config = dict(
    num_hidden_layers=11,
    hidden_size=384,
    num_attention_heads=3,
    num_key_value_heads=3,
    head_dim=128,
    intermediate_size=1536,
    vocab_size=32000,
    hidden_act='squared_relu',
    norm='rmsnorm',
    norm_place='pre',
    norm_eps=1e-06,
    positions='rope',
    rope_theta=1020.0,
    rope_fraction=0.25,
    qk_norm=True,
    attn_scale=0.0884,
    bias='none',
    tie_word_embeddings=False,
    parallel_block=True,
    extras=['some layers without positions', 'some layers without attention', 'local attention windows', 'gated attention', 'exclusive self-attention', 'normalized values', 'value embeddings', 'a smear gate', 'an embedding shortcut', 'skips across layers', 'capped logits'],
    init='normal',
    init_std_qkv=0.0226,
    init_std_o=0.00481,
    init_std_up=0.0226,
    init_std_down=0.00241,
    optimizer='cautious_adamw',
    learning_rate=0.00083,
    beta1=0.9,
    beta2=0.98,
    weight_decay=0.21,
    lr_head=0.00575,
    warmup_steps=587,
    schedule='wsd',
    decay_fraction=1.0,
    decay_shape='linear',
    final_lr_fraction=0.0,
    batch_tokens=[32768, 65536, 98304],
    max_seq_len=1024,
    doc_mask=True,
    train_tokens=517000000,
    max_steps=8124,
    dataset='wikipedia_en',
)
Each number is 128 + 32 x the weight over its row's rms, rounded and kept within 0 to 255. Layers, rows and columns count from 0. Numbers have three digits each. The size before them is the row's rms in percent of the matrix's.

# layer 4 MLP down (transposed), 1536x384, rms 0.0429, rows 1288-1360, columns 192-287
105:121155128168167095129099126102114078207094148093091130138139139140185118142093131156102156174130129103081143140118117192178109124077106127106116102128055107159143053139142181120179080104124115090189115144151139182139198154196067054155168084157115188158150125108183118112000129121091168097
096:143135128130091086134174183113175179073149055134158123076160142150160136125116191163131156140123165076113119166052142083153200128119131133160119058093163123089106068091084170107128146185112152098112143146158148134172147119147160080116151097142141167103111102154205147112146132169093092076
098:152149101124137173158114172100074129152079113076070123203144108147118129079114085130151146216082153141123116210095152145142094099099123119115135102153169163114137083138104122095088136111133115147162129176152065138153085128119117097097173157099134144160140151079144168096131172116171137136
096:073184104132135120131072166105129097151120086156083088069065135102100161125119152110110158155153117133187180135106162100124074139133142138093131193138188143165139155121118106146085152129143157143102070106123145085041075108053176144172113140133137153111101156172127081135150182146218144195
101:147077113149145125103158187128138163108121100094157170085192107155107099086166141170142141144081144167102164119137097109137113100144135177157135113112183107176107191053132132138072129119230101125104148093116113131108153181079133148118062095126152121156082104133132124116150121149107205110
107:101141163062130165143131166141124170154085098136155109161163094157097093187149197125091112126112141213142129112119144129111078138189111113088150075146118162109112079122170130156083130158114141107144127175073108072142176099160066110140092189109085166158135143171095152138136171181245161181
099:112083129078169191115107167153142140130108203131128151065131131128118141108149121189138111100083113088104151150093161073102090094109117186099088153145112171155090161162129135117104136105172092162185114145078155199196172197151120200096098065091092092160124124104079140123105117147151114136
103:126120036154085104181178120098131114055128137170120141144127130042137138063172126171074190153140126138154119099137116093150128127118118103202153157139082118084104116168100144121097124078096167087172187169130159131138124135119128178172107077081169139183133139080078122091100137123129122132
093:132109132121117136126136210132159101184092135115152097140082195126182137100080108137141078161138103128123139091153131133113083132149106158149078130126148117129100094129157159137147109179135125115137094145155145052079056177180120136141098158063141092098112105154109097127143105109166110184
110:167126170116063099148139119196127086138070151123147128107074102164198123136142126109129154145132113131133139141126131149145137140208157190178138145098105129160078135087140149131136109184096134113149106062092114112155148132129155134135143139073161096088231086091108188111120171133151133082
098:138129190137094116120114210091122171170103137144113098137115148125115167107168187115137109194121114074174145171158124148108115146103117104112137155144160135152137113094140129149112118113134188123087173118188133090156076138139098139156067101071168105148102179085128198151094132117107171102
103:133099097113134136179098231139114163169107177196163126159131111153140142164145149166132115111096086136118087162110097093148159125130105100088141112117093096113196198139169127112136147211156134130172136146136090078124110121068068144179090097143140120123158174119135133171081136144100141142
097:095087140129127162118093192189098095146127215142104095164194108153115130102078061105121080061133140165115135106166154154170238089153127107127088109131060181108136127179091132143146109168126123112098101129093106143128152171128124162150083082125105105073118113110128092113114138083174120123
104:154135121174139117184131181055099108149128181145127078099154173178118169179130141156138109178117089125092109089152133173152100099115170131152185101096174121083051131176113134119196137114151121128135120137106152183163100072173149141154148156157099103154097159118151141125082098141151109077
105:109100140104085160104092146126172162153161164147146141085121108146139097146125095185120149116126069142131142121103151108134107155131118160161142117114152069121103140118130130148110091123130183120166160183159177159144125170120140119166139056122088125130139116145096142128178136114117122120
101:142128132106156090128177098164104117128076159107170120135131066169103131123127080144115123081093131220111120091163109137103120130124178167190126162133075073123130187084068130151114138168126116136119168109062082109159130152110148075136105162099117118122155119160117134168117120105129169124
105:099175118088157148111085111147103136145104128107119105088195126157162128133146111170189122115174102148122168086168129167123100073161082176132182235124163101077145059131111163195058103161149118159115108146081122097123103127088129139130168157169138108149146195118178093141121108072087154132
108:161158135056154086127139117160207159102135143112096140073151084170161093108152165107131148129096148128119167125112086091083138144174149135122082201085142115127109154152123175083158102168106138130114171084143104129197151138071168153118100142130146129106147082103153190143168134091137145063
093:121150099139125080144099154072093156104135137156153072108117152165106133132102159138099105108149144092161088080184161086090161129143091128182142073113108164081142132127172128127089143148125084142110200132183155068081174082142185061096155127121098097162125153138133117152139101110076087107
098:156163114099160165151161149107127097182113107152133124121219106123132117146166154097147150139120134150174121125110083202115147175166110110103127129112218087106165090120137150230174121172150117146117118153103159101121153133081173118141173138130125122155113101143117097146122129210086123112
105:118103154115117157153134145163150123121124096158144118168193120100139116084122148146065166148173106138071118138130134124104122153077115115136112161145136152133140145153115135143085182113119187162072128112136147120127144176144126154130144093139112142169142154109114157152157123144109183145
101:145104086105093151110089192146116093127089083195120130147129124092092087146148158115174201131100156169119137177080176091118103122108051062076189140156158135077112121170131076053143134130178099162072092186103133120132112111177152151100115144152128144139140165147129140113087167048125095188
101:080090140149118172111139205081130155061103167163180085126145118150168097133121166122138140158124084105129123133133119124121171107121162062104137179057187102169073128191125138131079108129107107060137181114117127139140080132162117158142138143118114135114092148090190104101161123143146132123
099:136090125158080139105120145109136151096107131144128197150117152096140126114158133135123163161149141090064093135161128107105141161135122098082223098195067145205121019161175080071107124134143148165096149127146130124092110105160154109102137135124124096124125138134144165077079057205040137171
100:106153140096140181139091129081138153122138085150110101151151098154150097076173101148125130185102159146129131152128123141150146122100084105107086152089207130150121094132084139162080097143149170131070128156159175157133132121116102146114101137100141111173132141058139113168168140119118108118
092:093143108106105128127116129135152173088118114125089100121128142154171126103149093131188109071193080050043110145110121098118113145091145131143106169117119193130100177156113105102096119115174172172138152115145131086126046058176174166150126101131103145099144154166109200102099145121148165108
090:171165093152085106079144174161134102162100170111182080094088131125151139167110106130093117134086178124122113088155110140124121137157145064125152104133123154088116125110145106159122125148122159080124126117131144075049104139111101159181125064161162128154110070154104140140145086126104157158
096:156115138109139170118152235113085202075152151123117140156119135141114125147135114181104137111151125166162151122058123114070115107194151129132131087145152172149149127158159123092098138133141115152089192185123158111181109172094114120065135146135110117108117146154113158197094146116113107118
104:081108128100113073152053116143097172133142128149113156098083117108123124101179117126137164139153121120194156066090117107120110113141108160111166117128093166132163116090131101126104138158102146178105124232122111105170121164146097129141088029137096084051164110156150106186136138129117084117
108:173098040169149075117134088122165196082112172106169125146170133146176129118153123110067142098152160088101192105152127196153130143103113152139102086143075141170107099090092089149161123120164157126113087077133151095109150146137145115136073135113153137144119087097159100146161104154097143151
105:073088151095138188128137189150115197145070107152132158141151134154123098108095118156093151185110202090100132149162084180153210124139113159124160121153044121140090144100115139123126182126125112156139155070133142159105165134114151129163077109078179060155110104158146145107103159130119142176
099:097207098151079099066095131088053134062111180154157096137072166135126088156143111116138126139125153114122108156130156097103059059127168127085138111178111141124179141162148130111139111086092111111136185132085143106141150139129136151151123109110124097167167101178156133202133116099155142144
103:094162148168162128198154194140131124116170193141167101109121132199077160166077091080208118096110185126164146166091141112121112170161139178116128166145130081115124053148117137113158127164164101192125111094126134078114098119159162038069159142144166114130150166119103090133088185125126158140
110:118144114081113145144136117093107097120119107136137112131119081180079095175139089098117143147187124130081099159153144163129205150139146069046074113167114119113158140144150161109143134088138169108110089156122168108154128146179113105074083152118138080126068149141134134111128134089164158129
104:147095056112124161088122059080190133063096152113107128113145060120143099148124107072117131101141155133123111079152171148127082102123186133185112098204154080126102134141141105107094134074120147145179142123126143131070124179146177165095153094160123134145096134166148156157181101109112105204
105:123151182162062158104087141122163130132117104143149108205207182144101095098054163196113162140100156163100112136147150107140161157172124112115186128120136148100128102126154172117103141112152138125123127132122157153100103169097139207120122089137173062137112128117136120095126089137144138120
104:112127135111146125147129138144177119131138166173142141139158098133118137141080100129097122144163137147082094162142159123130079140127113158123125137094080088095131130203194119105110154075164147136121137133114180146136146136121117101143109112098075137143158191130149133089137165061134162097
102:143152103116163104105137195103157128194120122101089110097115091106166148111128132135108156176146199163160189159127065136131136119122131115091135113190138141131158159139163160147129080120161118133118191164101099123145032128065133131192076078104139084139121103135057144198150095142122143159
094:147132132116151141118192255100153097098094157162168134157159191151090183163115148115088123147135099131096137125081157137120130047187162162168158142126179124102141134149104145154161135141123126112192102148121097089128115131161118137150132131132104132147126072181119168121155097132150070072
097:110082058110140148135160135154106189154191124103148115147173168149196195197115106167102203117224151164187096173193115167131143141152110136150145134136139078145144102165163152163078141130161135146114105126141154107159090218131131162146140114066124145157141078141151085161142122050134169122
100:165137064093128147142155090141054141156135128111167100114137210084157147141152183081083172158137145094095164116145135111106052159090080087097153138108068176160123087120156123133103139104091104131146176079101112114134112116149132214118129166137053189099138107128152049151090115092100122118
098:122124164133149134114102158075153112074160108118114145114177135119197051093103185163131125130164094136116184119136112130090132138121094158191067143118102141106163120050145152108154148118102125161065114167139153137095146142088162121167128076104073105180174109127114137117117137170112149110
106:145150135117145167123137166167071103124061121135179219120115109082151131124171115184153138097135100116114121095150141051119121162167072133158111112159048153149170158125131096105150146178086141096131169110102093193101073156128103122135132089113153150169113113130159122111110150154128115128
094:124176102130093155094109123093118138135099150086129086121064112152173054155131149137110065185083106091129124166119132117093099126103114130129143100083145123080110130185149108108144144101095121090058134096169086122152164164130158140144165118109124178135112093161138143144175099116125175156
108:137128117116091080122149099137147109117125175134174145132145074113129091140103087113158187121116209100127082080141129194143114096166184145114130102128111109143087069114141102137142174105100101122093117170102132081145144108112097204206154176167152166219160111145105082123150113096093085123
099:108171114148143123089119181154102087145057181086086154136133099093058062118106108100139094102165141169093156142160069106143159142182199142091128180096073095076191121123119134169181123111174119115146148193119136186180087112104103164111134108151135083131101142152175100121148114145168133116
098:095148081154130080188142169127133113178137149103180040126072077102158172149149138145114146162127098102093144162182072136062123114124130108152165173110181117097141143163140102166142111157092073182129120120112138137091132076103141152198172056137160100112131165073150142146146106126107083168
094:121156111142086132187108118057125135148083118163126126124140116085097161122181086119085136157118101185132148070195149146094141162130105180129071195103122150145116157114171064120111118129085149099131138113136118134145118118143150137129171147148112122115169160176068118173161107142191166078
103:115194117114135148097170090140151131167103147173095098130126095157118097117125149120152204116141120130107125145124167113183134144135179085098127084126139185115145140068133144121131147117113174134189140088097160176127144143072131193161037143182166166169067135083164111094059041155154107174
099:128207194166129108120156150178122107157067079162089070081110155193176127092136123163106119124121096126095128182105153143122135166139130141113091137092146127127079094094160080110133115168126147165086121113149134109126121058124179126159128193123134130113132130063163110127098098119164092119
099:110075103047143131156093170099129129151173087095123151121141174155093108159139185140087116163131142109134126107123164161125070068147098095127051122082094110140156125078094112140144139148092119186109115169115162136108111170127109180203177097151112085122121054144159081117112045165121084110
095:109151150126117138062194218117138103130172131095133206081140122150105127176122135175151131065134142157129132179137151151130155061157109114151101131125070145139104163161111113172058068168155102078136115108108130181132178152142083170142142200143152110154174140156123135153126143152097148110
103:015102079089085145088061157114083135178126116143160092087089147149174126145097103153131100156184101132105091146145134045172160098125088103118174129080131082074127109145141202147160115171057119133167144189115146145078105169149166061141152053107157114150160151131110067176139178145178073171
099:073125093153118080111108048093114110136154105177099140134130127142137214106125137121105140131131149124108157125143140121092136080124105121103148120102113066121147095054074172133121116156106195139198083180150118145118110179172122110182099123134124161120148118125159124072196148107076138054
114:105108102123126172070145132137182074141184135138120190109127162137113108136127131136126116157124108104133136134092114120118106185154142125153104188096127115146129162130098145152115168130145136147157132140155129112126175147121144126108065210169134122115134110061115148108115118112065144169
100:148092138175089150050148111147157140039117107132156188146192147198150154109084067136154077101094098164128153119103187119143099114138131127132121172136159155137094135094092142180204119081156117101133127088115128094102169164180102085088131117096143060131190065049131058114130156115142144088
093:104115080131163140071175119105088130151160171097113132140131082103109090111092075114096156188112154103142136101126087056173081198125100143160147121124130148130150120188150148127098122163158164093135100148153158124157121161130125075066166156155196128135138128133132184141109124127151104122
099:111101078119063158136137023133111102159105128151147145146077157138147128151112130137173152135106122131107129145115176172092132062141160145125125155132139146178119155124146127160079093146101159178169115108088139122122146105126147086130149189171161064193124097152092131183153099156120117172
094:156181112151086138133168255080093158147114173147130152115067107129107115170162186160152082126140122163129091133170136070155122139166095141097090161118128154120105124154141091149137155131130151099111094152142159158154111048139111085122171118149117131106076155133141128176116120085103149112
099:052093107133150147128131131162151107133119141146105131112137098172118042109129100126104066139119090117099131102108162112185183157101106109106108131101153062132149159198156149077090129099131095122124143073107142124115170052096126078168163128146145085066089188124144108106146123131188078102
098:125135137112140050095080123095169151117126088179130147088118069171144116125140143082151158079123127152133160088135137196120113080127116149157086150132100122151204163132122093155160104085160106169102095085081132142156128113157107127177150158141112119111155093221118120102106109177136117111
104:139128128130116155184113134151110103175103158080169139149113080166117178100124157156206119121200148091127152073152143113117102108120144126125094092121100126143100217164172129185086111139104125154145130117134182161133150131086185134147145138069146082073069111099132102111080077144066190145
110:130116083145128100174129122148204152115172138097106143114129090182146066147173166087102077122119129182135156154083135116154111128107100129114068121112140097159110166167118143195121111130148111159106115135154152108081121110120187184081180112197142131139139120092073185104098134053135098175
107:130116148179118104123143145158168176160129125150158186112139191139106167082131124205092105129118191126156179099185113170128093085173083104106241201106120118136121139087090058103099093155113138089092151169119116161090089135103100149084076081078122113096139114148097136091092144106132165062
094:144171164133117096142113125056129147129115200110128131128099142131101151139062173143163155122114085142133131105153155136106137108111137157126149125073145149179149120178114102210120075132112092126166091126127145105164156128146168138150207119099076102101107155169131159139091113108162152108
111:079107138136134117148081136177134102099128120059131159112185112100077090128147105157142128123169121140177174126140185133203104138069117143189151105111159137160121175210144100120172105181166122131066108107141110097107078201087088163173157107137168074132144198126110131107134119119089092210
097:096073190118160117102139198127156105136068103096122144182140143139139144111109147160068178095125125092103116129115141096161109115095137097138153185119093130126122124084164131098135121182118098040109057146119104098143100150096075150076185073119187089117100136076110171132118123080120136089
097:114079112145097157105084153097159132137070128105194147072141106103115134073084107168129155127033179132160080117120103152089084100073136129095176143169094147169069109122083164110097113090029127152105106157148160110114169194143167077151147025107134168132124154106142135157142124114172099163
102:055101113093211152107121102126144072152141184068138165112222185135140057088123090188109091151105198162119167174120115179118136132166145122149118122181133133163100085094099169104093112155091154136094129105169103140129137119135178147090173105114137111176144105137132107144126075176134137148
102:103168085113160124098119120107078127076148191110149182112120197107055121137121123117118124146186170097114146109131070073119170104155111127116157161152081103151130206112129074122122168141121085142074146166162094157187127109168129099109155079089134079151174142091114119110127156088131148166
100:051104118091121194112152130150162181148144175129087078160142121105133094151078211118156143115167098048093174183106154116128148124088128147153105162114190116126082114147079140120135113055128124043123084130102156144109138121126135095067141145054182124097087182104124115147108088110142100128
107:165138144154111099130158072129114112156134139140153184119154136132173128173163202139129081232138110119141090193084068162126116145123122170143113143136087181161165126167111132154129153090103160107152102113133159101112149154185128124178141167074150123139173178115115103159146126127118129156
103:122123187131218177137113155132100118105143096081165178145181163135121121088103142232148107130168164129131134136116128103118114153177164087133140181137102155109109227143135157086085142116114144152153168090148134090123102169067178161139111078115075125130083102121145137106154163112119130124
# layer 4 MLP up, 1536x384, rms 0.0494, rows 1289-1360, columns 192-287
097:111112130151131117102125144131097044077112154137134118099140150082181132124181097141140110157115139110131194106115179122126110157177128113139090126142153086099181107105147196058087117149091120168128092107113170148172119129131103102073113102210133183143119097112159134066150120150150153103
104:086155102134185165133152124157113124184123136110169145151187119134134131086176112165137127144143142107056108102128140151142137111108113126079102095164119128114117117130107129045089128094137122129139098132148125176154097194131121157104140172126073132105218132099131098059155159060151073118
092:141163121106122088158153113101139095192110149110064110124096133084103127087157162100176142161158143171103168101156138146121047150198137153173114086136108148141161117110042126127092191139077184125122148105059171160156212118122142159138129139140114169097093090153080122105128135093135141099
105:159164167170120126097143138109164093135149148131200167156154146163095177120118116097129103131099160116181127168221129185123135092145106140097135134106164114124098166104150143114114149099153055142102134191127124163134144140165133133131147093136171117165146119147101145140181131062147167162
108:116106130144109116105172136138126104085163068138133056075122084183099213140152189128158155140087126138094165087115114088181055146153146136091111091161105111066096116073135110136086157175116134138081134110120135143184114125171091116132163165152049200125109125117084139119181157139116136131
099:151085123112172177168141108153181113124152126141134123104135113154140089123085134099161159150128134100079136118079134108173110103174127104093079116179180101072159125147130195104137145121105158140116098063123140126150144122150087144143120128112104153162167126056086116113104090085117089146
102:088115098196115148151076137168163095096124102174125090115112146107166138143096102153089149151119129129125113182158075135126146102104128097090138099129116140135193125086069101163111173163109171069137083146123169101129115185144127202134126123130101150104129168182182121119096163115118142167
092:128062162104155149147123128160181089113138104070093063165099090127162140072063093127088110110067189197174123135075134112132176147152154125166122124122118138103121103191177147120163121170137121191080143153083150148126122150111132135085197134100072109081174167088149137138188153157139122103
117:100138128192131105091091099150144122102109090116168133089160096066119071151155108102119108095118109151113188141123113133247099136111099128140104070173087077126076135149093136133062123097142111112070134082137098153070202137146162183169129157124182097098114065112158095128120186119143113177
099:124101152139109170151070136188090112125122136158153185095092153134110122154084114185104152177108114160120109167157121149142134084118066091141147111187098139106155147105154105172132138112174137139088106173166139136123102212139073169137103103091141099073151099143058134152155161071178125160
103:136121123118157151140133128157170150128123110125130124125173147037200135139148130126117145157085125078098116143172143099153160146118106173167143102111092111130105114135114138080160136186098155104073109107122125138180112154158108131171088131143141154080082160170182121106132098190134107108
095:108128116149132165136092134109183101139108141088089086145092100126219165139109120140128162115136103118095207090070059119167083092088088097101120079164122130096111141145136126149103100148112144127072132072104161151115145136151111143162080134156111132111127104121107113112119134092111131106
102:178116115111246158136092118124128135077199145118101116103123117085169175140131111096179139121078157134151130124153153131117170092141133082074136189105161098155189081073064153126148138117148076068071155108111080125148117119148144095146125184175039154164159138098110144123151115114131127165
103:109108131117147161067063104127163117099164146136156131103118160118169148079146148146095089060063099096086198143099139136136150145122143097143129129189178098095141089190156194102133176126146092088151134188161137157113188150088063168198109141090075097110161148143085141100131180099104117168
101:164157171122175163164108146140131155158087133114169163140192104128149084128167068151118120132163113151094188149169082098146090097136106131136142127199084147109080169110160097125115140172172129144026182103147128175152084155113082135187116159150117113059188097114097134108116109067141114094
105:173171132094105137108168094164098128159101130137068161071152034112148136128157150127108120136138158098177140147146114156109136084142124178095122140153115144119083214126123117147056097104141078127102099061103072127130118133155184117154083107160153115125117123143131080073117132118145168152
109:126128150173172121157139103173120095117153108146175114110091096155116224085191140154157098148116122149159121119139105143088069161125092164142050138126087167121148128145213125161177143078108141063140155101113034128118165101169132131175126108148077224120126150127126103173128181136131111095
092:125109151149152137113152141229155069134091123144165177078101147091132143152123110109136117173114123151083161131096132117094112117117142097121128157129108131132167140160123152149153166133139145172135122121091161123100071128120118153131102073151125161091122074038161145078134086114163113146
098:204184121192175073127158129101141059108135127163148127106125125087152116174110114111097121120084098153141176096137134093152081066121120129106155141158181096124153157101150148093129117158142161150130111084130071140091086130144148137056113138132126146121193074081045061161127168152176148139
104:126141161191162161103149138140110128148129112083087148081106110150084109147180150129115176127082128067091160122121121091110175134167121156096145134088063119115095140104125126121188194098128189145126119129123113140230089200140099155105090126135112195109123123120168107074131167192132140118
101:204107125133126141092087122139119111116097112146153145116130158072172103155077107140096112142085191122124209177070141104147077156087055108135103130156114143084149111051129130142124150089159162137122171115113133143099079137154150202165148178166092127104111125093111116092125138098112054099
107:132129158153192178137140125138115143103152105144159093134097121109117129137145154124084161112119117113097118169124156097168170149157164077109173132099139136115118115153098126161081103098150112104124105079152174135127064138134079178192165161157128179133129065079138117124150169129153069188
106:076129119186139116127136129146147169117119164135055192147118136121151138139186171083116148060141136118057139113113113126116120161140143130070108129149112120129152122148149162063194122157141159122085140167176205163112088182144151141072074174123128101126163140076177081205116103160077183123
099:129087093164133130098114134166106061141169178153176158169124103127120150082124134151078168131142113137102105171152131081123141078123097132155125082134173071148142146095118108121147114129143135115143119116155159078099177137087117114099077121116093172106178127092132050131203179139150090144
092:097158144133120139108099123170183139110143136103087091126109082107162109105141086132113171077089104201099125137133144107129140054092109097097121150106084106063159135151120138133112161104142109077112111180153112159111103093114188127130166170183137131144074107138202099130123143140157150159
089:154108112157121045155125129148172138183102085065144164092177131168124138110141114156130128107124101121139149108084197116195101114135142088083117137109133107143200135097159119109135099111162109159039123119147113155117100182134156105116111139168128137108105155111202073110155113141081152089
093:216134103098100125065151117155129144129132130141176081169150136122127158126082133168156114118117147065157127106152096104102039176114152156120095091152111133134126129105138174116134140122087113171145100168113183130126132178124113167161102153130066112049187091135154133091126108059138170143
105:137079092115181138153066123162113167111128091127174113116086133132167172148103115126090161095155206086113150199143128107114098127096112194109074112104117105123148114136160076131084162103098141124103117136110107093132147121095103147159120089148125145091103060111137115160111175098135127166
109:111114107099223103096094126164185168130136089130110113132114064131115133122164149117180141116134123127119162148187173135119158141162101212136133099126084155123123091179079031122132133104186118121100099145096097100194117114133127119157107164142085201113176119147210083059105140164082129079
104:127144131084095083149082130203132145175105105141096119108105165091086154108156175113071155120090187103140108122118158142173140116063110170132174153174105064107148112091143087106142137059131159151118077107160120129159116160089087137175111183113147097100114133092147179101132149085160124142
096:173133107134140132129122123179174111103121104094113125122137107162133148082112118083104210110145165113107096144153103131139123176143108103117136085112145089104180160131084100138170176123136163190142108102097139139151175122136135123142111126172128131123126077121065153100146097151150140166
103:119111139126121186099146124133083145175125106144099111133133045101064070133104136137164149143146152174191149139165081141207153095100130131100111089117139162131103169102089125165148179114129136089127191146107142128136115071077166124065152129073094147127081140169111081142094159103132111189
113:096143157150135089145134089158139068103117139142096143068076048037107099172132140125072122148107132057136127110148130123162147065106109111153115180125068100144185171050160127136124149134097129097086092143115099124161102150087141110120096164125104127112128141077178121119134211118129145120
104:122107086193189142135139101106118148103115133155104107121117087161130175156096087106133132090130110161155180071117123147228100110142095145164106145140089078171109146139119089149135120135159203160116146068166114114113147129131082205148162127118105179168181163168202053090165150093079091159
105:113119178208099128122137106121121149159159073128146113135157070108120083069078122070176125170099172043075109129177185147159081109117087141143112137126141155111133170135204116141137127145072194132167083126111123191088152162097221172115217125093154100138160099120119033153146085162132122130
112:151155153202089144152161129103143062200138161146149187146112122104123074173152118160064157103129211110149117125129107138117096111101095133125179129092110095095129117061163079104089121134164128165137134093148142117176135135093086172117089114161104100083159137135129128169092124126125144148
104:093065168182078156147152126151155184110143124114168135126165142171107108099158126130180167110099164120130172108095100116160104084127125122112107146113166136081168160128142149153121170150160113140144157089104125152150172164097167170118129135186136127133131147091103157128166126161086179161
095:147137095138099052117137149129117065105174134181185131137145111100104138160103146111163115143125130119147110092087166166150124075125125208089119094138097144150101124076141089154040131094085138122188166122075154142031143140133087172112105132138099154123104098161139073119129092144140103102
097:119115153120149131098134130163104152106134148157133113120118127120150143154118153099008169121128113134080160109085109116131146103161125139118147066150182082084192144115098100149147101166162135079135103112169175186126108149092141177135110135124069153098133162159179133079162111095142114182
099:089092153076192124109109119140121179092126081150114110105093132136205097225121125091169125100105128148123141108136147134078069169067134172138128127154153128100122134171069092160157170105102168153132121083144106131140098091126166188152092139097115169152103097089111152130141101079090160174
096:109153167131194122155115119175061081138151176156168163166125126133195140059057164120099107144151110116132121109131132133128103151138108108138105165133139135097160138152144146189142118162144076076115077031159125124149107160078066141162120082080132140119153150128193151106078116110127148102
104:129134105150153127194124108160181126132119147142113176145158086120124165104133141125109114123117133174178158145134118074082179151102139134053059094095147131108104180072113140110122142170116109118093172156139069228090112164089203183137091135110112115141167112175111135105133108137139147138
089:121130159105094114146110137137125170110111146105066174177119140060129145121129183154131133098104175116107081175124086052137172137149121166100148139066139125126130134146103167194097150124099188149097154155026093137101158152100141202091091124148133159173138108129150175179130112098160144119
110:130116104114187112062120102150152122117154131084108112129085067114125180107096100095156178146117171123113114086093116129118058111120034160104136106103131119143055140153084115163153092073152101118130114137118086112124171122141077136155188172172030169152165136168130133104174137105145147118
097:081146151137118078108137109148159124173096066170075182136117140095146174082120108101109203127070088105139117152139096096139145076081135117144111110109093113070139106161118116185136117068164126178185103161096169148144164123172113099218106104111175101130186171081158148144171196151139132167
104:114113110090175085082064124174119109111129143138042167083159113195078122137126127121188112132118160132126092151118149110200127101137123132138150101102102135061146147142133165141093157142126139135112095008123134169197159132158123173158132170146128123052100150127196094090180183152142134160
095:116197182145118132145054139128147113109204155117089085139133110177132127122097163149145090141082119142083116129120097102059129169075137109118130113138092163066155107129125133058173147089122099133073133113129120112159125135137127118174161120066135054065125142031102103103124129177073132088
103:128142162121134117160114092126118120127186120147122088176174137168151085093172113148085145101152097133138109102118106135124178101072163057104076113147178113090116202095103158124148154078110114153137094116146133130133122121114149168177090117075129144104146161151142115094047142099083096126
100:153061129137087135127097096133103141040158131143076091110155133105097168150115150184111122146149096102100116110141108144146093097133129199125041066106130110150096138115153172126070137136064134123116178102156121138122112119127170116100170120141097108132106082205153055170147118134126135114
103:113122079125133093187142143151103153113095062184164136126127099102017145110104160154131124129108166092101147134102113103135094085149119126132098093094089136164085123056172088123060135124210110179092188155106185155118129113165108153122189122130078120132141122143178146100151177117105187177
092:112108147109147183076072128169145123130138164135116094103145098124117124142101077146131117128096159126100142148090118102154144075147131184093075108148122116120208087154160164159140127140131073100080161118121121165149142124143111075112121127169120104170143148157124075149196088169119122093
104:135147125140122123087064120172145129102133109112096112132117139091107134103107112105131180105114095177127149079088132102125111122103102138130108116087138122065058134147133084113143088144191140113090095150082081198097099160195101081133107142119148118143169150152140103124134136103152186152
099:130092108179154135099121105125107096176138130122136123176113124149120082158128098128054084133132186069171120159102075120143157143051131125146139141160145122129153157135119096117105125144127148154147060145098106096202125235132104123121068131147093110092115124116126098141108145122142099168
111:134114124117157137054090137172209064154158144112048079130067138114147121111167164127114101080142120141097149149096109096147157142152086164090051091155092143108192123125112180148154149144116138151104162104103095124149169064074188103082074153166087140129066141111144136114151146117087115146
100:096061144115146101136156117142122099121110214102169092111159149166147168160159102106097100120154110154186167078101150107176045178143177161120145157131128171124120112102129122130107133139093105107113172144088159141113122114140099109126150144096094154126106103127122007138134148164128136160
090:130128118127103146125170117116177108118140154072117172124143130132231122099153108068136153126130140175156120109181036075171095092133122165162111135097141170113091175122158132151118131192134116141145107182086141226146129110133136143153176148162109165113116142104128145073117099163104174104
096:163055130074148082158109091147145101149147106165158150143125134075101160062109196095124065127155122128160156156104139121125139152116169123181096134137125113157179163180159119130141102167195143142134160090124098124127135118188103121116093202086138101077127141102058147098165090115103158121
100:198139103174152101144104136111129100132116120066088099179122075080066052129183147144127151137149186119111127113193104146144115157153084116114102152172129135183079132105114094121111149127132186099063116106139152112178104131124141116073118185114114136087066160169121151186119106168123100131
094:169121165132122105189119143145113101217096150154205141088098137068099164095188118138119108161099148132158144118167147141121162177125106079129115093101179124150147084053145134143101101124144142100142149144177178179110119103080059195147171138178179136135162101141098116048142126130216123105
101:052100143077144056138123128118150109092080105141166097104106169117087153171146221179164092092096166159111177110045055116122091151174109167145127143152088130183188137126131134139129166081131183150140160166090142094133103113142105147146178152142132128128093140124161121151117188116134126110
108:112098144162180126132134099113097108155108087142087163146054050090125099078151153104142109114116157102168164153074113111134139158188108128162132167112119133130132156114135108074075107116092092172114154110048074154128193110121151117123136136098149096113116095125149131058103141113106168178
111:136117121127115125110100119133160126123129145097151114076101068103102086121113131143092105086140205186129200152155116128124100131092090054101124129117142112186133114090093119154105190155105205089085093109162130159093128176146058145105094104111139147066111111131143086135166109054114117133
112:088147172062159122152070099127090100121120161156123155102132108102109167128143129098034161104115187168101117072152107119122097144139076114113176167102097141089146176077130089125127107127136135138161094116112169128127170103083053178159168119115121126108129129110134100113170154105124125100
089:161065170174184043174130145183177147111121129127149162163157121070127148126151102145000096074116109094111120125112070129116111080114156101118134096190098147141131150121143088142148082075138138185121133113072127144130084183131129139075086124134094116067162061151141142107108115079152110087
110:144140131057166138152092095183133191066083203096104111176141081131101075134126108097149117043150144114138156138163133158105148183156133117183161096146187187130134120132185096105123123106186133109085167098151082098089159098116064240112122198095123134091094147129144158081183194092100133107
096:100147192190111160110114082131072094116096102150141126082173136184139126079134081157141068134133126179090155128125081070166160153117160121025137084157167162062126116086172121173174184144094100111110175119102133123090174154101137135154170148180084253116175156151082120127166137134094129103
094:104117057123162150090172114130187123137107107109103122132164097153166144121180190091043124097108162131149144157214147160162148141074115139174096077113093056175202143180161153165173108136141193131135142101098162111146057161141126125107127136106160097138087120137083080149091091095137104121
107:131137098145136067145053105104112048135157167170180183134142128102179153170114162138093128137119142093187174136133051108159145143134097128126202182188134128077180135119114144110140115103152103119092075097125082173050147142235071109104153122165163141130151109150103086114107178113115154118
097:146162154083199175126074134152168129074125165134224133150142140089126125089095153115092131131135149176116161127148083103137155125131150117136128086096138156177148173106125125062067107145137129155134191154113133148094130132122148156118152101139091117121135098132118105144152145072104166197
101:088139162179158108136094134165148122175181153142098156119093152173129178226102121116108106132102107135150107103150140110136149142143091136118079073124124073105094187133136098142108138164146129088146124140162045174086068179087102176129121127092116128130138121099154101132106182128161127150
108:171101190129134077115123072164138155155206136133086109102119047086160190141159131100110175133129089172130118126080063135128065081136121143140131150164091141082092145165124084173163184102119113121140132111099157141099041148173081116132123170161109155177131200135141156166146161049127107159
097:155113130111158181121135099147205127164148099175159058089141101147115122102052116124105139089101198159120096141110073079159211144073079144098124156134135175088124132122110138167108142115084151124161143135117078124147111208148126150148090111112078123073170082129153038143120185141174103105